Weights of a small transformer language model: 2 heads of 32, 6977 steps.
Each number is 500 + 25 x the weight over its row's rms, rounded and kept within 0 to 999. Layers, rows and columns count from 0. Numbers have three digits each. The size before them is the row's rms in percent of the matrix's.

# o: layer 6 attention output (transposed), 64x64, rms 0.111, rows 61-63, columns 0-63
# v: layer 6 attention value, 64x64, rms 0.129, rows 62-63, columns 0-63
# up: layer 6 MLP up, 256x64, rms 0.199, rows 0-97, columns 0-63
# down: layer 6 MLP down (transposed), 256x64, rms 0.0896, rows 0-96, columns 0-63
o61 104:489464498502485563513527535567458533476525522464495497477466481506507496491470523500495512487528498472529506505467493508490500510488484510489471514547531451477494467500521536518483487502538466
v62 110:528503507489500485506492454514460510505510505541532485519525510467535497512485522464487499481515487508519531450475527476456435538482513523490490494527511497535526487487452505511457499530461526
o62 092:531493552445484502478465478472523503529471498511521527482480461508480514486518510519538500512503519493485517532489495530552536464554479486470502469483474529485499525466512476497500494457517524
v63 116:466493478476488483527502453548468503496517515507474543508498492513504501523505548519507513532519474500457482508551494483467558500489518482511505508520488540453466484486458495503499506525532545
o63 111:531512487504498530511505509483496494501471501487515461558501482548516525476511473506480488497516520478494517552496481472488458520503470504486511505484482526480510476534551498520554490451491431
up0 092:519536501517553524509494488466496468484477508494512484527468459478544505497476496542441514466506467519475478494526481487523506527527518522545487503503453457500502518490465498518535516465489501
down0 100:531474533504504496543540472474497475495483507508499458491484467450519511503516513477474494476524550482485517482537485544566516488526516474521537496479470478504501515473477492457512500529486523
up1 087:511505549467520500519536518544495461484503490480518497482524485500503471529505484469523509492471499519490513534475556486544542492495451475511500473508471470544456485507514496491522477495496557
down1 121:500476533468527489498531540583516498494493470478522495465539501454511520526486519509480472475467507502491548507464527510491502486528495469531512473495446467494486482494522508507521510526484506
up2 099:481531478485526454519479473481513532527497515489515445507520502514520524504484528485510514487545492456508533476476475497495552485495481476469443491508455508508550526483482494535515515516517531
down2 097:509494528542505525509485512452473494483508476488533534514515499482495450512512503526487511518479505513452457481517541495512466481479485500558451482504546525520462531505527514504459514501482476
up3 108:462522519494509524549474511470517481491481447541539462550504490482511477489505491498490532492502518507510508535515454535509502522470492486547475515460464503469494497501437502493531496507490508
down3 109:542473509486511526521497540550515514501515479520499468541495498476474476525468490489508528519507527443486481488542486516476512491536493470492482493515515480494490544532474523486456438496494534
up4 118:470525487517501484497500463511508508484486473490493500542491506465532495492495535506492501491453525515461520466543540476496522523469532492505526504425483491498488505533467525505467493565511528
down4 117:527538513519432492512518537482550478518454496489532513506495541466495485538506487499444553507524492507459494521503508492522507486509507469517514510515447486510513486512499484490478465481489467
up5 104:536509487476455490473478510503514511552444520469501485463541480448500504533530501524488526494512481508513479470496510505533516479522527522516465541479466506509518468542527494478467489487491475
down5 113:471496466512455509508502521464477520497504504479500506476474492446513518510477505534466496497475549516547515499520497466516491455560472498515487553498453522519494538516511514484475516529488479
up6 108:474494497523471530486491521496506537444489503471482473456470538450515484503481510514469486463525482472508516445514502501527482501471511491516509509533553498495478521520508529552530527471504493
down6 111:523505518485477538535504495516495534504490514488518465492446522520461560493467475490460462474537466479498492450531488505509459522468524492496487516505487512532538492485491527548495489514504498
up7 119:545464519514491525470500508493453489506512522515455505479542445519504487517528471517547472515497505492511499500498466519527502480513478500486490452519481497508498506478504529464572529502464469
down7 117:547532553472490532489461477505479508466500528467495485511505514478491535483488526464478531484491538511535520518469508494518529515500454511518527544499539474498490508498511500454493444471488504
up8 115:489493454465483495497469538486573499504478431487503501484540530475497485540494480475495502520508511516495498526532512491520508495480482483491485543510492526466499513510431491506499482549492510
down8 105:438502518497427554494515534487491532475487482524497489525507503502479486466508466504493505555511493451506491470508513489481510487522513473517508499534534485483545519490514522472512520491453517
up9 108:537472522505478491492460473501537513504511516536540495505499542478493512466517458515495517524461487510457500488470485528495530526532496533532523469493442506479466531487468480449524507504491498
down9 101:486507467472501520509499504522507447525488550531504473505536478492525523478534521526497503464532477491535436480475532526475487468505512516440499493506530461481497527538474487506505488503492517
up10 094:531500523534517519474528515466523494451541498488491487522510466447473464512515465514541481477500512459502522543491461535471501449512528477489510458518480518533505506485496481503523475499489504
down10 096:522489500476496532523515525532473480485494476483495496480518472503532486493439553542464479469507528492521480533462502537560526494535458463494474505490519505519535485475492488510516512511512481
up11 062:500477510466552479507533526531485535435489539472480464504507538491478465524535538497487502480502481499532482521453514531522499484495513513519542506497473464529480496508481534493473482491478512
down11 102:505461510476534484515516531546485497489479480503475450453528520463503484516498528519481504436506521509505500509446508506513532497527501498521493558511468470514512537481468510522513495543493489
up12 107:489508528519491520487516488474464476437520519535511490495480531453458510537527543500547495458490540493487512480525494473519495481523504518468527494553522485465473495485506497475503481534515512
down12 102:475531504512524515476519512501466548468502510501449480445491514444462518480509507526508463523523478474538520520454481479528494476489521492526511513547486530514480479471493482524519521511517509
up13 105:483539481550512491499441510512531539493456529480555459507482500512515451491497500483460476498500509497480520525471512506493521480519477491518524486451483517512520523506450475514518489507514540
down13 098:552492495486475486494486499519481516531464497531508509526475522460509485479497542446508527509496482478528504498486556498478500497524504467498486507475478544516487543463461494490533501560495463
up14 096:543490519479538544496495478501521501477508478471495467449502490503520469539457503486546514476520487488478498487487500538443497511510528506481516495502548511528516510508459563477481521494503528
down14 092:466500499526490435471505551502512522491488537538542488526481512474492509446492507496516490505486494506519506505454502468531518521498513495511512519488495482486460474490503445558524507526494455
up15 105:465549466544523444490493461496498510491455501510496492501530507500529484504513517529474467534516493537457479517508489485495505515519463553483517516513467508533502537521449479506485473523482501
down15 094:492528505493499467504524484427503505487467531483487542500542488546500463479493523483531531505542471487493503494471507501574519504489508474464477514490498504485506533467509474461516489525488494
up16 109:471485532518518522499553489522512520563460515467478532484523512512489483459505484540497494511475504548497468488452484521526510477478528485496500485485487504516547471502504492530442500514507471
down16 110:487497467501470516526476494517511511505508467519489507479512496557492484555474474498516502510519546521524479499525511504418482517488499496483513475482488513454539513560509539503479470500471492
up17 092:518513511507494469490550531522528532489471449505498511522506479485494523493461440520520511494486470498462530468466491530496518499517479503474520499553496472531507517495508451500470460516540485
down17 091:497506523527496487494514518565488482463511552526494475461539514537501506488517542512463498468493505484513484510476538516479490493518489489558489479536493468506495462482456489501457532510470489
up18 069:503485538453521510532515537535478508479506527474494480501502538481494455528493498502510538468508501507490545506451518514552497504529498526472522519455491445535495478509482533481471481483480506
down18 098:494468521483512478513513507574488509505480484502498473461543537451498495505509515509487528451510515500510528493438493515497503490533508469528497538498457452538524511486490504511472517538490491
up19 095:463537482517515523496537506548491536494462520505526449527516526490532510506505511510518507504480492504476549501513532499463512509491457506516527477532535438484475497515445499512495482536481500
down19 090:518474536487557493462506474546490520512471475476461518489451538560500513452501480502502500476503507507496493523473505477522549511528525517484504511490493530553507502484474473511465505492515490
up20 101:479504481503517468527502425459474483484538490535511501492481502481491552487524528493510542479525503493478510523510445522499490502481553467485475509527468485530500530469457519503512517501518506
down20 096:502523505476454472476480524503499534503491460515502505479501484509502506465522570530519474490525492500539480494490484508530573505465539473521483525476484511507516470510506485522505482501444465
up21 100:470484547492504492489486499501515456455550444513497471483500465478506483506542503498503483498492496472488466522525454510453531502500503474477530470504505514489486546519529486505520492522538552
down21 101:501472504482474542543522510475512551476506514484535492514508486506490492482497520477545479499496511469476497524452518503524478516480484512454506474453469534488518508537453504552519500532462485
up22 090:513499463530489525493541513511459516495497516551462479506434542514494470509492522490524534465515485513494506483502499488496509537517520487481508501527500430520462520492479489492501513543490449
down22 108:544458504518506477454459509522520570485469519526493456526529482500494527489489505520519468466485467484519456494480515476493496546464519491515511537525500518515515478506461502496484490505532514
up23 097:506503504499514515515552531516497481567502515476492502487537478486507516512486481558470449461502508496503478453532542486482559478490488523513475484505491492485490504458517511525491482513465531
down23 097:534542498506469512490515507482498463499544511467471441491513509480508478541476499520504485459441500485513492486547500522492516512532489512528486529508479509495512473445516525534468524467479521
up24 100:488523528497547520506486504526499514497480443495481476497505488508506511536483463511491483485465505493447510445463501508540480469516533534545508506502499503462438494523542526504517483496530503
down24 096:495515493474487458517510504526486473528516479501469483481523502513491496532458538529491491498464486434491503458505513461502496492555474535540482504481544509521498507501505540511493474533523552
up25 100:516491542535488520532549487483470502502527557473452531528498489500495474460481506510479463485493524507495466474484471497490537481533540497467539478498494529496500538491469493530492495494545489
down25 104:444510501545496509532510474494499492516466470512541500480473501559516490566459494531493500440496477487505502515497524505484527458505488490523483477494497512511505517534511470535485515493471540
up26 096:502490502532443496506504488482492491521499533529505490525496476490546513442488509519491514502493506473434495542498488481530529528511533521522515536482491473486490560455499545516484495532480491
down26 091:505523504465511539522489512526537502493518479500478494544452518493469495530513504503555523545553509482542488519512495493473459504474507454499496482464501511524496457520480482473529467474498484
up27 104:510490482541536487545516485454494484539512508503451511490514526511514468482511537509488509455516462482535494498514477485533507542501516477541502544528451477521520516491490509528475467502462499
down27 109:517508481489532531517477505523506526475501505531461483482551497483514490483501548508526488487526523533503504486495459464535475520471520515521503555478457487529508528485457475513493468513481444
up28 108:489512518512482527473481501530497512453456536475496500479523515475512490502514511498498518507464525515488564475477526504473500499547509490498547500458539491467533479518489448486472524512513551
down28 117:462492494503469500455489507499535478526474509494528470475526560441516503531475511528507514532474483498499521511498501498468456477492510497527514533497477472499480495568480474508484528499507547
up29 103:486488505494499473552493508536459493510525494499497503515526537511503444462566455503514485526498539530501480527475471498465506481485542508478479469520486497487537511474491521537473517516480476
down29 106:487485536534530531493507484515523510502485487462539516487491530529508503522508506516542555477508497466515460482467490491450522486485496470513506515457527478494506542516514525473440515497455484
up30 075:491498504516526519539555484528455507468476463476480473452489530500495545521553532539475533486518467501513478464522499519479514471455543522533514507497481481498488503506507512504484512510505511
down30 088:501484526507544528509536503544464494475500466470477447487498508477502489486491522517488475470491512525466496487489523505534518505495501520511475578522487489461510551503455540482481524509518500
up31 104:484498489500477477477494512506461508504486507520497561521542440504490464526519488450530523521524549498486489513468470500522494486539489465484520473550464474491482477476480513527494516503531490
down31 096:496470522532530549526495516442484505514496509486486544528490484527462468512520473488505516469527506504516511492531504457460471473504544450483522491516508490474504511514522513492434527483500503
up32 101:534465515538533510517562533526479513532471518440512479501483528501501461503463510541505502462486513505459472461498498506485511475476538468495511468527484497513517502523510468509494485521483530
down32 116:489486463505476517489540557527498488525456456489458496500490500527492497533433512510494518488485535545484445525455478511507476485498509494503501494527495530496566488517493488501493503498501488
up33 090:511514510512543457529488469506481492476489507485452514526510497477484436525494505513469480474542522465525484512487490522469509501509511509539507474523489510547514487520480538537538498471557501
down33 106:509521562500537469547502494507481483465485524522479503481511499507476448519453519526473480454511489461531492522509501531513512461530499483494493512501478515517503494501421497539501506513511492
up34 101:525533543533497499549508516490517498516470499490505481496528501515522504492475502502510498450517466485548472523469519486468489487534489476484500439481519487478458554514455494491539497523496537
down34 097:501450467525480480490479468491497513517500492534484536484505478521542565500477457483489516541456517525460476466529495506510473519493525494517495511507511517519564476503488510503501527510454505
up35 108:539517527448476484510477520524529503493510483522498465483546517500494502474538470514514502505481478484533521497444509552423497490539475493468504475490485533513513508495472472503486489498511528
down35 099:514505499479450514492534506539507545469487527498519505510419489502493500471555488514491487506503477478461519484447497512531501516518486508506538505451513470493512486529495529485470478487539501
up36 116:507469527522499481499463505551516537490494501480521522487524497512440516490533477504486453503472523508476446472497535498520506506496560467527494480480503468478436509521487504521495483523512492
down36 113:533513491505497538488508530534518518481507470483486481482479484487464463555552501522509499477509521508519460523508505504459501533485523484499463435486499477475498543564508491523494483495487477
up37 096:420496500496559507499496473483548474518507460543530506525501467472504517495532479518486479466481518545522493489527495503510529479470470487508544499470507526515476485530490479502515482525502512
down37 094:452512538501524515521530462478542491475493487501528542502485506524487498492495483546494463479491495531480503499523485511549472546470481476494533464469497492513446527500487499514517531476450506
up38 102:508474513504538482508472485508477493501517478503492487509503525490458495450512456546524508475511540499527465501498502498473513494433522474515537485506523528510468464544497482535498497554532475
down38 104:515514463519492507525482482516488497471522475498536517441494458545509474470489500557488464492492508523472480514537486494479488506458521489465490462477546502504520491539538529525517495493524528
up39 102:509508517509519509525489563497506498547468508496484497491474477491458552522509539517483543502483456486496513477467485490536525494581501466509492512473492491511477530500516500472490515454509501
down39 102:520487479491513520519463533475541499512489474505514449455507511533456499461477560503512531507504463531485473514486529511534479502531475468527495463488475468491515535530498511503502514502462522
up40 099:515515494487514560485526509480472479486554440498491493523500480463478529464486499475499478505534523487506489512505438514521505492435496500483494536537464482522514516508494514477542516509479509
down40 092:497488519488502478492503517508533553501444513456513483487500532521511453495538503464486453519466503472472530496514503488516517541515505472442495481552520497489489486518540491490531517470516507
up41 105:491456524485531485551530513499506504517507442455454508517536486466507483461503483513515483517510493503513483527530534484495518476506539508472484535515511521523507507511499509518421526498492470
down41 099:506505509507507518415488509501512492511489502517524464465476514516458525550530517516473513492496465486490512498502499501438479524524509523525463516502479496463513545489551475499542519512504483
up42 094:513474521487504490515503529512472521519521449458478476485512495542484472504490561520491488502494478515456504460475557503518484508538492468539463514502466500476502474475499515526486492509557489
down42 101:506523514477510491517438507521552498507483487509496519478468504518454503494495478466496543526522514531484471478535493509546502506454485460489476515493507543467525519557485479471494507507464504
up43 094:479493490479464507476487522502472518504492489493493521501483509458546529514513503478462485503493482472512480543501474519539527514560475492555522506477504426481486478476507489506537521463505534
down43 085:513489524491480498484486528517478446476493548506457480496497502534479554531489471472476481489530499468519468516527514505539494528487508467498517533487519453492474508510494464535524470516518547
up44 111:482560525472512528490499468512464520537503519504528498499454525447518513491490544533512501482494500460504481512502511514512522494486506502491482504525460481441492487456475549484474537514492533
down44 116:466501537511533509511523467530481518519518512533487534495485489462497510485465522510483522502485501501461534523488536497514507436527510500481533483506510443454500480472489554504468459484500522
up45 099:464517448510463455495508484473538522545517497519541481472524521506540469552482507455517485515488530507523506508491481543480508507504507474501490546464516513501481516489482482496475507518474456
down45 087:489564520488503524486489470520493508505469513510497509477476530494512520503515510528492535523509498511476525477463534510534468453454456492502537484464527515479523513484493543486513498451539464
up46 111:512505525487552484508504477495485531502470539518463470486490508505436455513506511526501477516478527471479487481539469482520473511573456492504503472510489514540489547524504489522502495491494507
down46 112:500444542484508524570496494524494498481426549462529473482508508517501508504505490511530506554518466513513491471501482478501481495535511494510537478504491462502485477528500475522488495509526497
up47 100:518483491492497476509482472534506452494516499535469562524519502479490475506509484549550503490462519520487539478514517484503561491495512514481509447514530479507513506466447528509482483502516506
down47 108:521501501515522488521517466558466477491534507530510502482538480490443504490502531511508480458488474508552483516501523519522540473543508488503521482499487487524466458465456520500475507496499457
up48 103:503504464503508478542491491492509560542472502472465492514465517527482491446508497505477493485515522462507488526479484499566481514502502491521489514463452483490452541528479498531529478516489502
down48 092:513528488496454536528454498506479492522527482439496518543508506517475543453526521467531507542483482531490485538495487497506476539500485529485456488517505516497492493504520496508530470474522463
up49 110:474495487527458486465522511567529484497477514482481520470505482528493523453538523480482474499469498511460529480529506533537545474500513491514514518509506472509510467483499477536452467491498494
down49 087:488532539526485490530453496504522498477492511498490508456464528508495482495502504508498503517501494552521470477480447489455524528513423509472549498501517496528509507492527511450530480509514512
up50 095:478507532440480508491485492535503477502510502496517523532531478491434508515504466534517501527463532510483508538499507547500532504489528504526494524508449514450520491488489483519499536528453500
down50 103:476498508445485490499499489528505492521516481524525489496519442495558517482510495486495501481476521469517518525494519525503551434550484499542473498519471514478516518487507475524501491514460460
up51 086:479501498543493484503538521475507467499529476492502474470501505492477534506508493489508530498506514506495481501499517507507490519453480461443510556542503453519473527485513540523576501507533482
down51 084:565507531485529477507482469485503476544493522499519498506474492501506464480503502525530470512494466470543530497530505473501501508514486542503458487464487519520539461516538465530494453470492505
up52 087:532540510481508475516512505506488499508476553476499439514536489496529467470520464501486499461478492481473523456564500540519473487538528504469535497497484513481482497515474505506461502511489521
down52 090:521476509494509514498506497454530491502479492500505518535491450584551474514527483445503472470499491506491513473512479535470507504468493491513461504521529495514478556497519455495515503508514494
up53 108:514535483439470543528503540499508508529484511477461476518497475499495509501514489511520502485480519492575493498489468527532527470552476499517487474452491499529521465479501523500502461502481487
down53 098:496471521494493564496484519465466522534486490509469458485540470467501503485512452498499500542491498494530524467546447500510502514504494493505466492490514484505512523513494547567510473493508487
up54 098:500486490483515480512469518514503521501485499476469475506528520471456473509553497504462516515487486477480505456501467509511499521492475476511540565492454519509496519529569503526478546485517491
down54 112:482468502495527460498461529485499525528508509512503541482512456514476506519555489509488516462473480487483497495514492495535483498502516494543543528464462509518495522545536480493449527479519457
up55 092:486494511448520545517483522495483526503471473495513480452503475508515500532500511491521488513479522474500534487511504502524480483500548488531530543472514452502457503522533492418488503489499527
down55 093:503457506550466476509513490472502477466479547543518526560515501493539515472481494488510512473485512470500508504475486483492513438485514502487502473513492521482525509483514506570488477530531500
up56 084:473503510441471546526500499526492492500501500474532467496498529496526507521524482492500481469503483555488520519510558503473496548537497499533510494512458461483441458499489495522473507511487510
down56 093:541530484523560499473499501472538523494545504506483509513508476512476512458531518515500553491502482472495487496500509487515482501468471487467515488471492559478526472496520509504488473437543502
up57 095:463484470470480512505447493501490494523501495511522501438499482479448487502539475506509509483515538513525546509538510489491503455528531478517494497484488561486542473497494480515519490502523453
down57 093:522536500483449540487513483498497492507483502496465521454520492561498491507515518508490532557510541519507456482508491522512499485451506483462495448486522509485504507517456508507492530472500545
up58 100:503518513504519478489474522452484507453499507534497479506479458497521533479484532553527521459493485505501506497529480474505510461528490534492500505493494502477471545518465466505536535481479565
down58 094:508475516559478458536512503519491484506521511432525488516519511545470484497540470469498512498461516459524490525487462542464502531506502460510518509494533479493510530478505474486527502488501515
up59 064:508511500490536503502536505506482539467463510474445476423531509463506543497516520509503452506491487486523524491494524529517487497460493484532512518543473492512513522510474509522520520478488543
down59 107:507506505477531510515514508566479501491476441495447479444525521446499508511503531497483490456485517513507511486484514521532502482524498502520485571515492471491476541493484519506507526521501503
up60 087:488454469493528485514486483479515525522480498512482505492526472489522532465475544530485443482488477490512458489495461520494513526524513517522514514518479467534517525466531539489510487507428498
down60 093:506538483498528486490514514437459473495531488496510518501485500506520458446503516512505570510472499519476481490490494451524515495510472542500514514475548531462469509519533487496522497474515504
up61 097:481506504524492506460471493509555480483495501540514516506506488517516492479503500498506462486496526497549475566473488467491511508566473462492528484480469518539473485510466529516511489483467540
down61 083:488497474492505462513543513501502488486517476467493484513455543550508527472515504472530468504529453479488527476510521472491486490483499528489472478504504539503537464509488578515483537510502514
up62 113:490477503471480516513547489526462536495456509521535497472524496507458525536509452501506521490521517455512503527452496508462498458492537504520506487568521481476503496474493511518494484472499530
down62 101:495517493499519538496524498450492483482473474510488528474520494561546448506463507496545510521516453475494507522532536503508478515507509487486505486485456472499532490520492472447503541475499498
up63 105:474493492500525435488503469453522471480510493513507526528515504476519458493473511498511499469519560500520462557514459471479534506512523475498507514493499538474487511533522527499519525538493515
down63 098:541471484521447503585487510475533488480493505496514492470461512527492530461501518488504502512517478507502480494507541516506499530525493473458482497490487485484504485546484541548455510479492507
up64 092:511494509465479496507500514519506554481532500491557510469453542512506493554493478482454521474489490500495511476454518531482469504525493514479494547504510501506480557498520503465496495545506526
down64 095:511490514515450487516502526513501426495516487502459529517501464521476486507519520509545460508540514541485464538547517505519476516488517494537484515489514504480523466455505521476522489477475505
up65 107:477503509520526516491474455535455452548554482496500493507518475479521504516527523496492500480536502488501505477513500507590524492485518521496523510504463542492526457484502523487498504496472511
down65 108:488494530497540517500485468551456450538508463487496487507463500454519487470528523542506486483493509465479485536505497492522535483471486505523511492505479542541494495498514563498499488463487508
up66 107:483507528472513487507567511458488497471566451521516525526506517486478517529489479457508494468525495498485466502489470524532516493462509498478495542512503498494465510488476493535524499546528515
down66 104:478463506483488511508516484506541485524518518540521469489487490421537463520523527513474478487507488513483501489485485483533478477553520477504488459517479493471521519455470517527520500503516545
up67 096:514474521513499508535496542510482487532452504513463520511503485538484455474523517511535512498488487483522538507456524494487509497525505460478511460540453495539513500496446501533530536504505527
down67 098:506439510511481500532482513541524513541498517500472535491482489493494525528479490507501554506450493477509488479440502464500517479504504493480489535478500511514528504552486514477521541511443481
up68 104:475520496512518533505511442484515444496560480513479532507515470511511489489532509495495446490523509519519531522498493481503558498475533482474532490486476504538529485483461517511482473522464488
down68 093:516475498537477489520528510523465466486527488482505490471531524488495469488515465477477493533522466465462465511528494530486529510460498463506471480525496500488461528488538525503539531530552504
up69 104:495482555503526464514487480500473483537504499484509532519498485481480478507512482528526465502482548513448513468538537472503514496542524523528540468476455522518482491486489473515502509489523549
down69 102:485496517536518474490469462522468542525490549463473496503500527523531515495512510516482479501483510456508506527543529490464503441477477469536516485479532531531478492490522490511456495526483482
up70 092:476480550530504530502502463581460511497497497441551500509532507498496507496486501478526500523489492498504530529526485504493525463479473445488483478491512490517492538480521495484505517491476462
down70 092:533496477485473498499509499507486534508499507532454496485441473496487520519565466493529483503514474491488451539531474452520476523468539495462543502507496490478529486504499468505500501507521534
up71 098:492481486524499496498496493484529548521456502482544511486509512476515472511482541489524532507512506531473492516497527488475567487495560498503485506455516526532470507516442476511492527523469524
down71 083:487459513539507518486515497462550533484506458491532456480518529460499481479485511502506542484488518531536481464523495468481493493492556504484516508486495536485510490524451480504519523552507507
up72 084:508526502534476496471527491491487492493479506524490484427503496441514514489507524485492475527480491498483532520527495515499501544516496498551538448506508475481465501494478453501459521515511553
down72 085:532484476480526496450466497512508494490493501519494531525503513499543491500539517527527480510502486458488495464583508456490481496469515507493479535472533552496487465534481495509482517483475484
up73 097:498521502527462481518457479519526498509538492525479450491471495471512393489526482551530495517519467483494499521507492498467517501513518492503490546505507527516500502495500507529502523468504506
down73 092:521498513522481510493540531508528507510525527497492495483459469537502477529527465466503543490473474531483452476493495482527456508517470472498528502489565500478513460463481520501486485539501477
up74 089:498497510522483499467518518540526513503473527479543459537501491490473471574519467525542461475473510529486493482501504492502498506520457495486460538507512504511540534514509463470501497478466505
down74 092:498517509505490504466495487492506490496518542471480423494507513484548497511461514527515497518509457470467503523562487543499490484501545516457546498486477520480492487506496457512514473484527506
up75 104:486508488521515518505454502505496504468481517439488431503513490492511453542489520535498485482470543514519516475520516488476538522486485479536490492490497443522500497482532510519515464491536532
down75 128:499514519491502505457463530529466532504491540459517462493519496486500455547490524510462486489505551539509509481491521459494515509472507487528499499513475452545481519485507518512508439513507490
up76 108:501492479432462536504483472497487517490460499523477510480536495504491535496547471510513513515471483531487515531470532540506527468511476481465496490538489501482498474474476516550470514521458502
down76 092:508498500556468492475528502559473474528482524481477483521495477500481503508504475455499515509497490474481476502504511473475490543454487533512481524537490492488524508535569464483502525470533502
up77 113:546490471511470502520511468518520501474483502483534418488499537512482470487464461491541544486513512550491482497515533486497543471476474499541523486483508505515507496495503518508493490486456488
down77 105:492483474496473483444492544560501493526508508503479487479475486560469553537501496514509474460520509548495517522508517482473466528484484487478505528477512461512512510503481509499550499492479493
up78 092:540479490477505510469501520540482507510482553518548478501466530467540481484485499557497495492474496490443507463512558500492521487535497498526474457488511506474507482486494473494463483513519495
down78 090:484519516490491481538507511456494486506478486461495517496519482519485490513522482445475484461539481486532538555516457531471485508493462482438499503517476519513514512498517533486535543512521515
up79 087:486433508501543538489474544492453506461501524485500493496506451506511514498494542520519498496519497509524521497487530528505516520512479521499492520517476467516401498501483497526488489482494502
down79 081:498487477479530513481483483517503510517528534511490505503503520477493496500526510546489479515487553514487526502550523427469485459461501491466491479501530484467544531508519475473525471479536478
up80 096:515492513476489493542561462495512487522494501462469509478528504462529500495511492536508505563462496466516459529491512471509510484519548465483509548453491501516515507485496469483512495517479524
down80 086:498463465519501506500476515487507507522517466497471496541490462434487507511486510491487480450502523535483555488475509536524499516517511558491508521537478529500478495487519511502468486539506448
up81 114:452500464527522493528460489492475513499513496482506489448540540485510439525508519500505501522500508515537483467503524491515485519494547463494491539462496556477508489499462511520456504501489474
down81 124:479521506485499525498480502495515515512487497538510479464511508520510469504499474518530539436515486521494507484518500508454548432450523505470498519488482539515552499488512512473489543504463514
up82 100:535500518495528485548498469483472462524552465510464512494568502471511480464514468508524460512485493509506496500519472523464480518491527496475526463527511516529476503491464512510489538535509506
down82 098:566493498516495526478496493505436527481477516484528450495445534490531481489498494506493502509510483467489492516503565481508524480560520496470511503483472499506514495512515515478532524477461491
up83 082:496493520492498530505534506507469560449452511481483490458502500461474513508497485495519477502527499517537479498523545522561478489556498501538531523519499487475510490514505479502543496478521524
down83 087:513505487478479507531488496499445516472455465491498475474498526470498515501479516513511503458522556504545498481481522521529474454543483485495516518528508482506499523538545478488546463488499531
up84 065:536513487512541511488537489516495505493450514492478454441529514473529554497512486516515464521497501516511531475505539488501504484477493478532462522494490456502523538553471479504520524494487518
down84 099:513496509480511519507525511567477501500453454469458481451522522437517520519503508495488503459478518529489506467503529504541483486528513496528479541490494459499493511503484514488487544528496503
up85 113:490446490514508507515482513500481522490500488526512478513436514509513517498492453525484537529478522547501476498477519490491561512495538505460549542510482485527548494485485461493508504500501467
down85 114:510460521489496525447497524523526493493481474510480485525480509515473529487563498512485513512504548490502441498486502426534493517526491535507512487495524524502497479487450497502494520479463531
up86 095:500480504499487509526442479460555526453551494524533508520492496502486508494493497539487491483515490504469471483504474501494525481536499485444489518525482514533474541521461494493541521500516543
down86 086:487543442494495549503526535488524526546505507464507535488486496533469480504495556495499531492507490502500536537471542493494519526498528483479484494452486472504516456474536491497497466497500490
up87 119:497474525500522479507462508572511539498475508471497512485472494528496469539451518518524497499482500497475505543433499491465477517479474471492521516519450474520487505524509487511524509503543514
down87 119:504547471504491486554468515572518486509451477506521512495510494512483495554444520473478506526523484547492508516492508500509490485483460481530519476510478500516468509489512461495490483522501462
up88 106:494479492458499487481444480520491503448527456510474499475563504542502510515497477497499492520513525511509479505491489499523472488537540504530490550509497527495432503517483481475480517480523467
down88 097:467479548503489452511487511517484475465538518508547464515487484466505521460490501469512495502550510494455534486515502483466510472491500524473504514473520557497474544524503525503522479529499496
up89 097:508504532498499497549553541498490535497481492485523480497534510468493472503480474463484491476463479505491500486521492454512502530518531503540537499521530494463511513505483434496499451534493534
down89 096:486495493446520512476505497502514486506517491497444477513488542477501537520529533502518506470530514482464495505510524471519550444484462508450455483486529516487483488499482540523534518508527512
up90 093:485475490489491498495460522534474535531486493526535498496499533492536525501557539497521463503524492518506511479482502484529536511486531504491456477458459489478470497463498492508528505529465442
down90 094:502543504517524472542480468463511476490525479483539525488524511493497501459468463511503509531515527508538495482510487516517518483481494509504520466451542514482482512494544452542512441489485486
up91 110:529534526497490535488514469553468485508527478484537503461484491467488472556493537502518450519529505496513491469539535489520518492494534491518458496463485497525488463493502509544505501501470518
down91 106:505513530478517473471479483502501512524501465486529492533503491430509493556513487485481466483495487508511527502531502496516501477521498524514496506463507524507508441486541419512508547507500518
up92 089:495451453526515503514475507517505464550500492503515500492521526510471498486512493506487469463491496476489529487541524462506533494497555477510492473476504556530469465497478510518482525539453480
down92 082:488538519503505528520548526494493488513518486489532480482504487508496521485455483513487530540451497532511514457502470525519504498478425491476508454496505526484499501509524499482493469475569490
up93 112:539521491533526487496467465472509496489556486515493460476529486481476462506493484473511500533493487485476483519490452521475530512499500514495511484544469522526514527511489549476436499533467501
down93 107:478540517461489483475492513450486537506509515490499532485511531495484480453550474484508482517497476478515544532467505514467499465488455500477500531471521487527527494470491498544523542517527515
up94 078:504484532505559515536506509519479551433517501499500449470487545485500464505533529500462499483519476505520515493462487503501496483485550541498537516471488479518487504526481513502474475485521503
down94 100:524469526485539475550517497535481500473481465494480457446509546467480476495515518524479517456519524514472501492464500502505512488510523496522499568498493477496521552496471515504493520526496505
up95 110:484476489497555455516500504536527466516513482471451468499492510507478461473521505459534502496470496542495515502487520518518546502450519490494486528472521461494480482527510518554490526496480501
down95 111:489505492499492443516478484536455512546510503537522545496471517532510515521461486475527500493459480528510461554519504477517522523446495483513463513501478482514480469484495521508522533480505503
up96 118:531501488515508508529527483532511501500448517491465471523518549485484486544485494499499459499496462485476467470481567470490501543518517488502521501459471465541495505524499495527527522465501503
down96 106:546544527488535516511521458464538470475452503475499503511505506488470527533502495495529473502488507495509493476496485483486428554514552487506505498481499525532517468500459502502515506472515487
up97 088:506469511498459516461499490528469478516535485472529506473487537484538546496475485501542477490511542524516533538484473514505525452492508540447463488538503474509495490506486530523499509526487493